python train.py --head_dim=128 --qk_norm=true --init_std_down=0.0 --lr=0.00179 --warmup_steps=445 --dataset="wikipedia_en"
Each number is 128 + 24 x the weight over its row's rms, rounded and kept within 0 to 255. Layers, rows and columns count from 0. The size above them is the row's rms in percent of the matrix's.

# layer 7 MLP down (transposed), 1536x384, rms 0.0594, rows 91-107, columns 288-383
size [ 97 101 110 101  98  93 102  88 103  94 104  98  93  93  96  93  95]
[[132 132 120 152 140  85 119 149 114  76 115 133 157 108 145 129 100  95 104  99  88 135 118 157 119 140 130 132 165 175 109 104 111 111 152 134  99 103 155  95 140 178 120 159 128 146 125 109 119 138 128 169  98 100 161 153 107 133 140 116 161 152 140 151 119 107 153  89 120 181 137 112 129 189 102 130 115 131 154  87 127 120 118 123 149 147 109 113 130 153 133 114  95 107 112 126]
 [117 163 108 114 132 131 103 106 129 102 137 125 138 147 124 167  76 102 129 108 114  91 108 113 101  98 139 159 117 116 163 142 111  92 138 122 102 141 154 128 140 129 102 142 134 110 144 159 113 145  93 156 133 150 111 124 122 117  85 162 136  71 159 125 138 106 122 109 113 137 129 110 128 105  88 116  89 129 152 183 117 118 132 160 141 132 118 124 132 101 121 125 151  61  92 117]
 [156 131  84 115 166 122 139  96 110 175 119 120 169 118 128 145 124 136 123 150 146 113 127 144 109 114 118 134 138 157 144 128 178 137 129  98 100 105 134 100 126  60 114 128 101 147 122 106 117 122  97 125 139 136 163 173 116 115 191 152 157 110  98 107 139 109 113 115 124 159 152 125 146 148 170 118 105 119 133 139 165 110 126 120 169 114 130 104 151 145 147 108 134 132 113 155]
 [131 173 127 103 112 151 174 151 123  88  77 106 149 112 115 116 180 151 156 115 137 134 154  98 157  75 123 121  84 131  93 156 112 131 144 123 170  86 110  98 130 107 202 101 119 135 181 154 101 130 143 160 146 147 141 128 123 115 120 111  75 166  92 107 113 122 109  95 109 145  97 110  90 126 136 119 118 140  80 157 178 120  83 130 119 134 107 135 158 119 161 117 128 157 157 110]
 [121 100 126 127 125 155 148 105 184 111 143 144 145 201 196 142 106 138 144  98  92 101 134 131 132 116 110 157 175 125 146 117 157 142 102 120 137 128  95 156 135  98 113 143  70 116 135 160 114 136 121 139 135 121 166 169 110 126 134 134 151  89 116 132  96  91 138 148 115 127 130 118 109 145 119 130 152 105 147 125 109 124  94 108 104  89 158  92 135 116 201 111 100 126 124 148]
 [129 117 134 134 179  68 133 102 152 160 171 101 105 105 137 121 143 126 131 145  87 133 134 112 117 126 131  87 127 102 119 145 122 144 124 116  87 143 130 139 139  88  92  98 167 133 135 141 138 103 141 113  73 130  78 105 124 117 177 158 111 120 129 134 199 152 142 151 152 124 128 158 130 172 144 171 153 112  73 222 138 135 140 144 180 120 113 108 112 116 117 122 177 157 132 152]
 [111 120 130  86 114 140 101 152 121  81 134  92 101 133 193 155 113 149 122 163 175 147 150 134 120 108 172 160 144 173 118 133 163 127 146 176 146 124 143 122 108 116 156 130 130 174 179 156 123 126 125 148 136 115 122  54  98 130 124 116 138 150 130 136 105 118 146 159 119  83 129 149 127 125 136 152 135 101  68 127 151 144 136 112 166 178 143  97 150 141 146 133  89 176 140 150]
 [128 129 118 127 197 117 180 132 111 131 150 162 135 151 124 132 133 109 116 139 117 134 126 135 124 143 149  79 157 106 108  98 108  98 131 152 136 172 166 141 144 134 150 139 120 131 160 167 150 108 115 141  88 168 128 127 162 108 142 167 154 184 142 148 116 116 177 140 109 138 132 151  88 133 123  89 178 117 111 123 136 146 129 166 147 147 126  92 114 133 160 144 140 132 113 108]
 [101 150 136 130 101 110 114 149 137  98 158 136 158 126 161 110 140 179  95 135 123  88 108 145 186 119 109 149 133 109 117 130 100  87 153 103 130 122 123 126  96 110  89 116 111 105 144 136 143 172 146 122 119 123  90 116  96 110 134 130 111 115 114 171 172 127 104 121 142 120 161 165 133 133  94 168  92 105 155 117 159 133 152 136 124 129 137  80 155 142 122 100 147  93 179  77]
 [ 71 106 139  89 154 127 110 147 123  93 140  59 145 135 151  88 122 124 120 120 135 149 127 146 127  99 103 139 174 154 146 111 104 114 121 122  95 157 163 124 158 123 116 131 134 108 137 122 105 141 120 169  93  93 158 112 175 112 154 119 118 112 124 129 111 122 114  93 118 112 129 118 172 143 105 120 160  95 124 142 145 136 157 175 145 147  99 145 102 133 120 155 129 160 128 169]
 [ 85  90 131 141 190 129 140 125 100 144 125 101 141 133 128 116 126 136 156 101 120 134 108 127 121 141 106 121  99 126 114 122 165 134 112 166 155 102  94 130  98  79  94 101 141 129 142 142 139 126 174 130 131 147 123 112  96 154 140 128 136 144 121 162 147 115 163 163 124 151 134 161 161 121 134  87 130  91  90 156 158 125 115 145 132 102 160 102 135  99 162 140 118 144 136 119]
 [137 106 109 113 126 106 197 133  96 175 100 134 124  84 119 132  80  96 155 110 124 134 120 128 167 151  97 107 103 141 142 165 149 124 131  93 108 117 112 161 154  79 192  80 162 125 135 142 128 130 148 127 145 100 119 131 160 102 147 162 115 142 125 131 125 107 141 127 112 125 112 151 107 104 117 123 131 141 136 122 142 144 115  97  97 144 125 161 123  86 119 144  94 109 112 160]
 [155 111  92 143 138 121 140 152 144 166 113 125 101 130 147 116 109 143 108 163 143 111 118  90 137  96 100 127 110 137 117 125 154 118 150 133 148 139  89 166 116 134 107 119  83 141 148  93 112 151 132 145 129 122 118 165 118 146 101 135 114 140  77 142 128 166 100 146 121  99 210 138 149 141 136 141 131 113 156 140 118 157 138 156 114 106 156 103 132 167 131 106 120 119 127 131]
 [125 149 128  85 172 124 150 129 109  93  99 115 148 142 128 181 141 124 120  90 134 121 126 133 161 133 152 125 178  92 140 115 152 162 138 139 162 153 128 148  87 131 141 145  77  72 113 157 138 109 162 185 118 172 113 152 152 134 124 137 156 155 133  96 126 173 148 140 193 133  73 165  95 128 113 125 107 148 126 137 140 117  87 142  90 172 134 153 130 109 115  87 122 114 135  81]
 [137 133 123  98 155 111 152 124 171 165  88 128 151 120 133 150  95 135 102 165 117 138 155 153 141 111 154 113 162 133 104 162 154 140 121  93 124 116 123 127 138 148 121 165 112 127 129 150 134 122 106 131 131 162 133  93 181 127 135 109 121 118  91 133 138 112 103  90 103 117 127 118 158 143 137  88 188 115 147 159 140 156 128 144 157 137 124 140 149 115  90 131  74 102 105  96]
 [108 142 179  81 158 133 116  98  91 175 144 138 119 119  86 155 179 158 103 143  72 147 119 135 120 114  89 135 119 116 127 130 123 166 136 143 147  95 108 130 149 115  93 154 123 106 112 135 120 105 126 123  84  98 150 132 132  90 169 158 130 117 132 131 110 116 150  88 148  91 126 146 136 116 135 135 117 190 119 144 106 151  99  86  92 118 117 100 140 151 141  98 112 136  99 116]
 [142  96 129 118 159 131 113 151 128 126 128 142 121 104 137 131 128 105 140 154 116 157 115 138 131 172 111 154 128 142 164 104 125 126 151 151 168 120  98  82 122 154 139 135 145 122  87 116 103  97 148 127 125 127 131 154 159 134 137 109 150 153 126 120  82  74 127 147 130  88 125 107 122 108 108 189 128 119 132 145  94 120 103 137  96 138 172 135 129 104 109 107 123 143 118 101]]
# layer 7 MLP up, 1536x384, rms 0.0653, rows 92-107, columns 288-383
size [ 96 103 103  93  97 101  94 103  99 104  98  71  97 104  95 100]
[[162 116 119 119 124 144  99 133 119 145  99 146 136  80 113  94 100 112  93 136 114 148 120  88 126 141  99  79 114 146  61 141 170 101 112 142 150 115 158 121 155 118  75 102  91 126 121 143 109 116 140 137 119 124 143 129 117 104 136 108 119 141 139 149 113 155 146 135 122 114 119 107  93 176 128 138 164 149 148 121 123 171 172 130 101 150 105 139 149 152 147  89 144 126 154 146]
 [ 94  70 104 189  99 154 109 122 132 143 106 110 113 145 144  82 121 151 135 218 106 108 112 152 121  90  97 133 105 134 132 114 165 137 135 154 144  96 109 138 126 122 119 165  98 106 147 120 144 143 135 130 121 146  81 119 136 149 136 156 111 142  76 112 116 124 118 173  91  95 138 135 138 165 132 117 185  95 109 119  79 136 134 104 146 138 113 142 139 128 124 138 140 114 126 110]
 [137 164  87 152 138 117 104 150 130 136 108 134 113  94 138 120 131 147 169 121 108  85 165 110 129 108 107  64 134 114 123 153 190 131 158 121 129 137 106 170 141  97 128 153 123 113 140 135  79 193 141 132 112 123 130 131 121 143  96 160 151 123 108 140 111 140 134 119 122 181 162 130 157 100 157 115 165  74 131 151 142 118 148 135 117 126 138 152 178 125 172 107 106 129 125 152]
 [106  96  71 150  88 137 107 118 119 109 129 178 146 167  89 170 130 143 159 115 137 145 149 171 122  99  82 119 117 125 113 147 170  86 145 110 116 115 133 151 161 157 172 118 111 106 144 126  75 143  95 173 150 141 118 108 155 143 162 100 117 103  91 147 124 151 145 126 135 113 111  91 121 188 135 115 142  90  89 164 108  82 154 105 143 127 140 157 140 116 116 108 154 180 116 143]
 [150 148 118  75  83 141 122 124 116 112 138 160 111 140 118  89  97 140 121 154 107 118  91 113  88  91 128 133 132 165 103 120 115  60 158 129 153 137  94 138 155 178 109 154 143 126 135  96  90 163 106 140 142 120  96 154 121  97 106 134 126 113 122 152 158  93 129 122 150 132 187  77 123  70 118 131 119 121 153 138  76 112 146  93 103 158 159 141 169 135 139 153 154 164  84 153]
 [157 140 116 176  99 122 138 136 126 160 161 104 114 143 123 174 109 130  74 154 131  94 112 131 117 141 127 106 114 120 131 146 129 142 163 106 160 122 152 162 108 178 156  62 157 146 130 136 134 133 110 146 152 122 134 130 182 128 149  90  92 126 131 129 153  98 162 118 142 160 122 139  89 155 159 127 102 112 164 143  84 148 172 151 145 106 146 145 110 140  86 156 116 139 125 127]
 [136 170 101 117 117 155  94 202 131 151 114 159 134  79 174 100 122 130 111 141 168  61 147 117 125 166 139 127 130 133 140 149 130  96 144 110  98 129 126 132 121 151 171 175 137 102 162 109 115 115 139  99 112 121 155 145 114 119 155 107 112 116 119 127 170 113 135  84  98 110 137 142 142 144 161 148  88  91 125 100 103 113 106 136 111 119 127 110  99  78 161 127 149 156 113 135]
 [135 152 123 126 152 112 101 157 121 136 149 110 144 107  93 135 133 158  98 144 130 160 149 134 119  97 105 147  85 102 134 131 145  86 112 136 109 108 137 112 126 131 120 138  89 117 123  91 110 184 203 134 153 129 126 127 100 129 128  99 108 101  75 150 100 134 166 152 109 140 150 104  97 144 103 142  98 110 126 151 125 145 136 128 147 126 123 133 113 174 119 106 141 109 112 132]
 [172 146 124 175  51 126 114 131 159 135 154 116 105 120 157 136 119 131 146 119 134 116 142  75 139 125 128 143 165  91 109 137 138 113 141 131 144 143 139 113 134 106 105 124 142 163 155 102  99 153 140  93 172 160 122 121  99 115 126 173  92  97 143 183 139 133 121 189  95  97 142 130 130 101 150 111 144 109 134 100 134  86 135 109 162 123 139 106  90 115 139 125 151 113 144 117]
 [129 134 142 109 119 125 109 144 131 142 144  84  86 103 113 105 154 121 126 151 142 116 133 137 126 177 156 139  64 102  74 116 141 156 108 150 170 113  77 143  75 148  94 179 123 142 167  87 147 107 168 117 149 167 102 139 125 139  96 137 101 159 111 119 100 110 148 123 144  91 125 129 147 152 162 125 150 150 139 155 102 178 136 115 140 129 147 121 108 131 131 109 123 131 147 112]
 [132 147 148 119 105 119 112 144 180  95 147 145 120 141 149 124 121 133 130 141 165 115 103 121 113 118 193 118 112 159 142 166 109 119 150 150 139 104 102 132 131 156 118 106 111 150 107 131 114 154 101 143  83 102 142 115 103 173 119 135 139 182  60 137 123 128 148 138 179 167 165 115 138 148 119  97 140 144 193 152 154 143 131 129 106 129  97 161 134 164 153 129 125 111 146 110]
 [126 126 117 156 126 120 155 132 146 159 136 104  95 121 136 142 116 143 100 158 123 107 151 117 123  87  83  99 118 156  98 153 127  94 146 147 102 122  91 155 108 158 129 137 118 146 177 137 119 148 126 115 108 131 114 150 137 117  99 118 150 117  93 150 108 170 134 107 121 110 175 141 137  93 140 158 133 107 171 146 122 126 120 192 150  97 133  85 102 171 136 146 173 146 157 157]
 [169 138 111 120  37 146 130 163 143 152  88 107  99 119 142 111 106 175  86 144 118 117 107 112 109 112 124 124 151 132 121 169 152 156 141 135 159 131 130 119 118 147  65 132 116 152 143  78 124 163 116  97 143 107 142 102 145 139 119 137 116 123 136 108 124 138 143 134 129 143 128 127 125 120 138 123 148  64 135 129  78 147 138  99 127 116  85 139 125 125  78 168 147 144 152 116]
 [158 145 104 111  99 104 122 152 114 108 105 125 143 102 132 146 113 124 122 138 141 139 141 107 109 101 132  95 154 142 100 130 170 113 128 142  88 186 139 121 177 139 135 145 175  95  97 146 133 111 114  95 135 137 119 110 102 112 154 156 100 126 122 146 151 130 116 167 135  94 116  90 132 129 112 140  94 174 143 127  99 179 138 161 166 116  86  97 144 139 111 105 129 151 101  86]
 [126 112  84 141 108 148 118 139 133 158 168 131 149 163 130 137 139 144 119 129 126 173  98  86 162 100 100 150 121 158 124 150 143 132 136 100 111 140 104 168 115 137 160 134  93  92 130  94 151 138 137 157 105 125  89 164 117 137 159 119 126 134  87 120 126 148 126  92 145 120 108  81 125 144 111 115 118 136 184 125 113 109 151 120 116 115 156 113  93 179  79  92 157 173  85 121]
 [139 138 133 155 147 144 110 139 141 198  98 135 123 124 156 119 139 115 121 163 136 124 131 117 116 108 163  91 108 152 114 163 161 154 170 134 121 146 120 153 167 107 155 170 114 161 132 128  82 158 115 103 118 128 118  95 163 123 142 148 122 112 136 140 155 111 128 129 150 132 143 146 150 151 154 134 143  97 168 117 132 116 127 161 117 134  93 104 107 156 114 171 104 108  83 149]]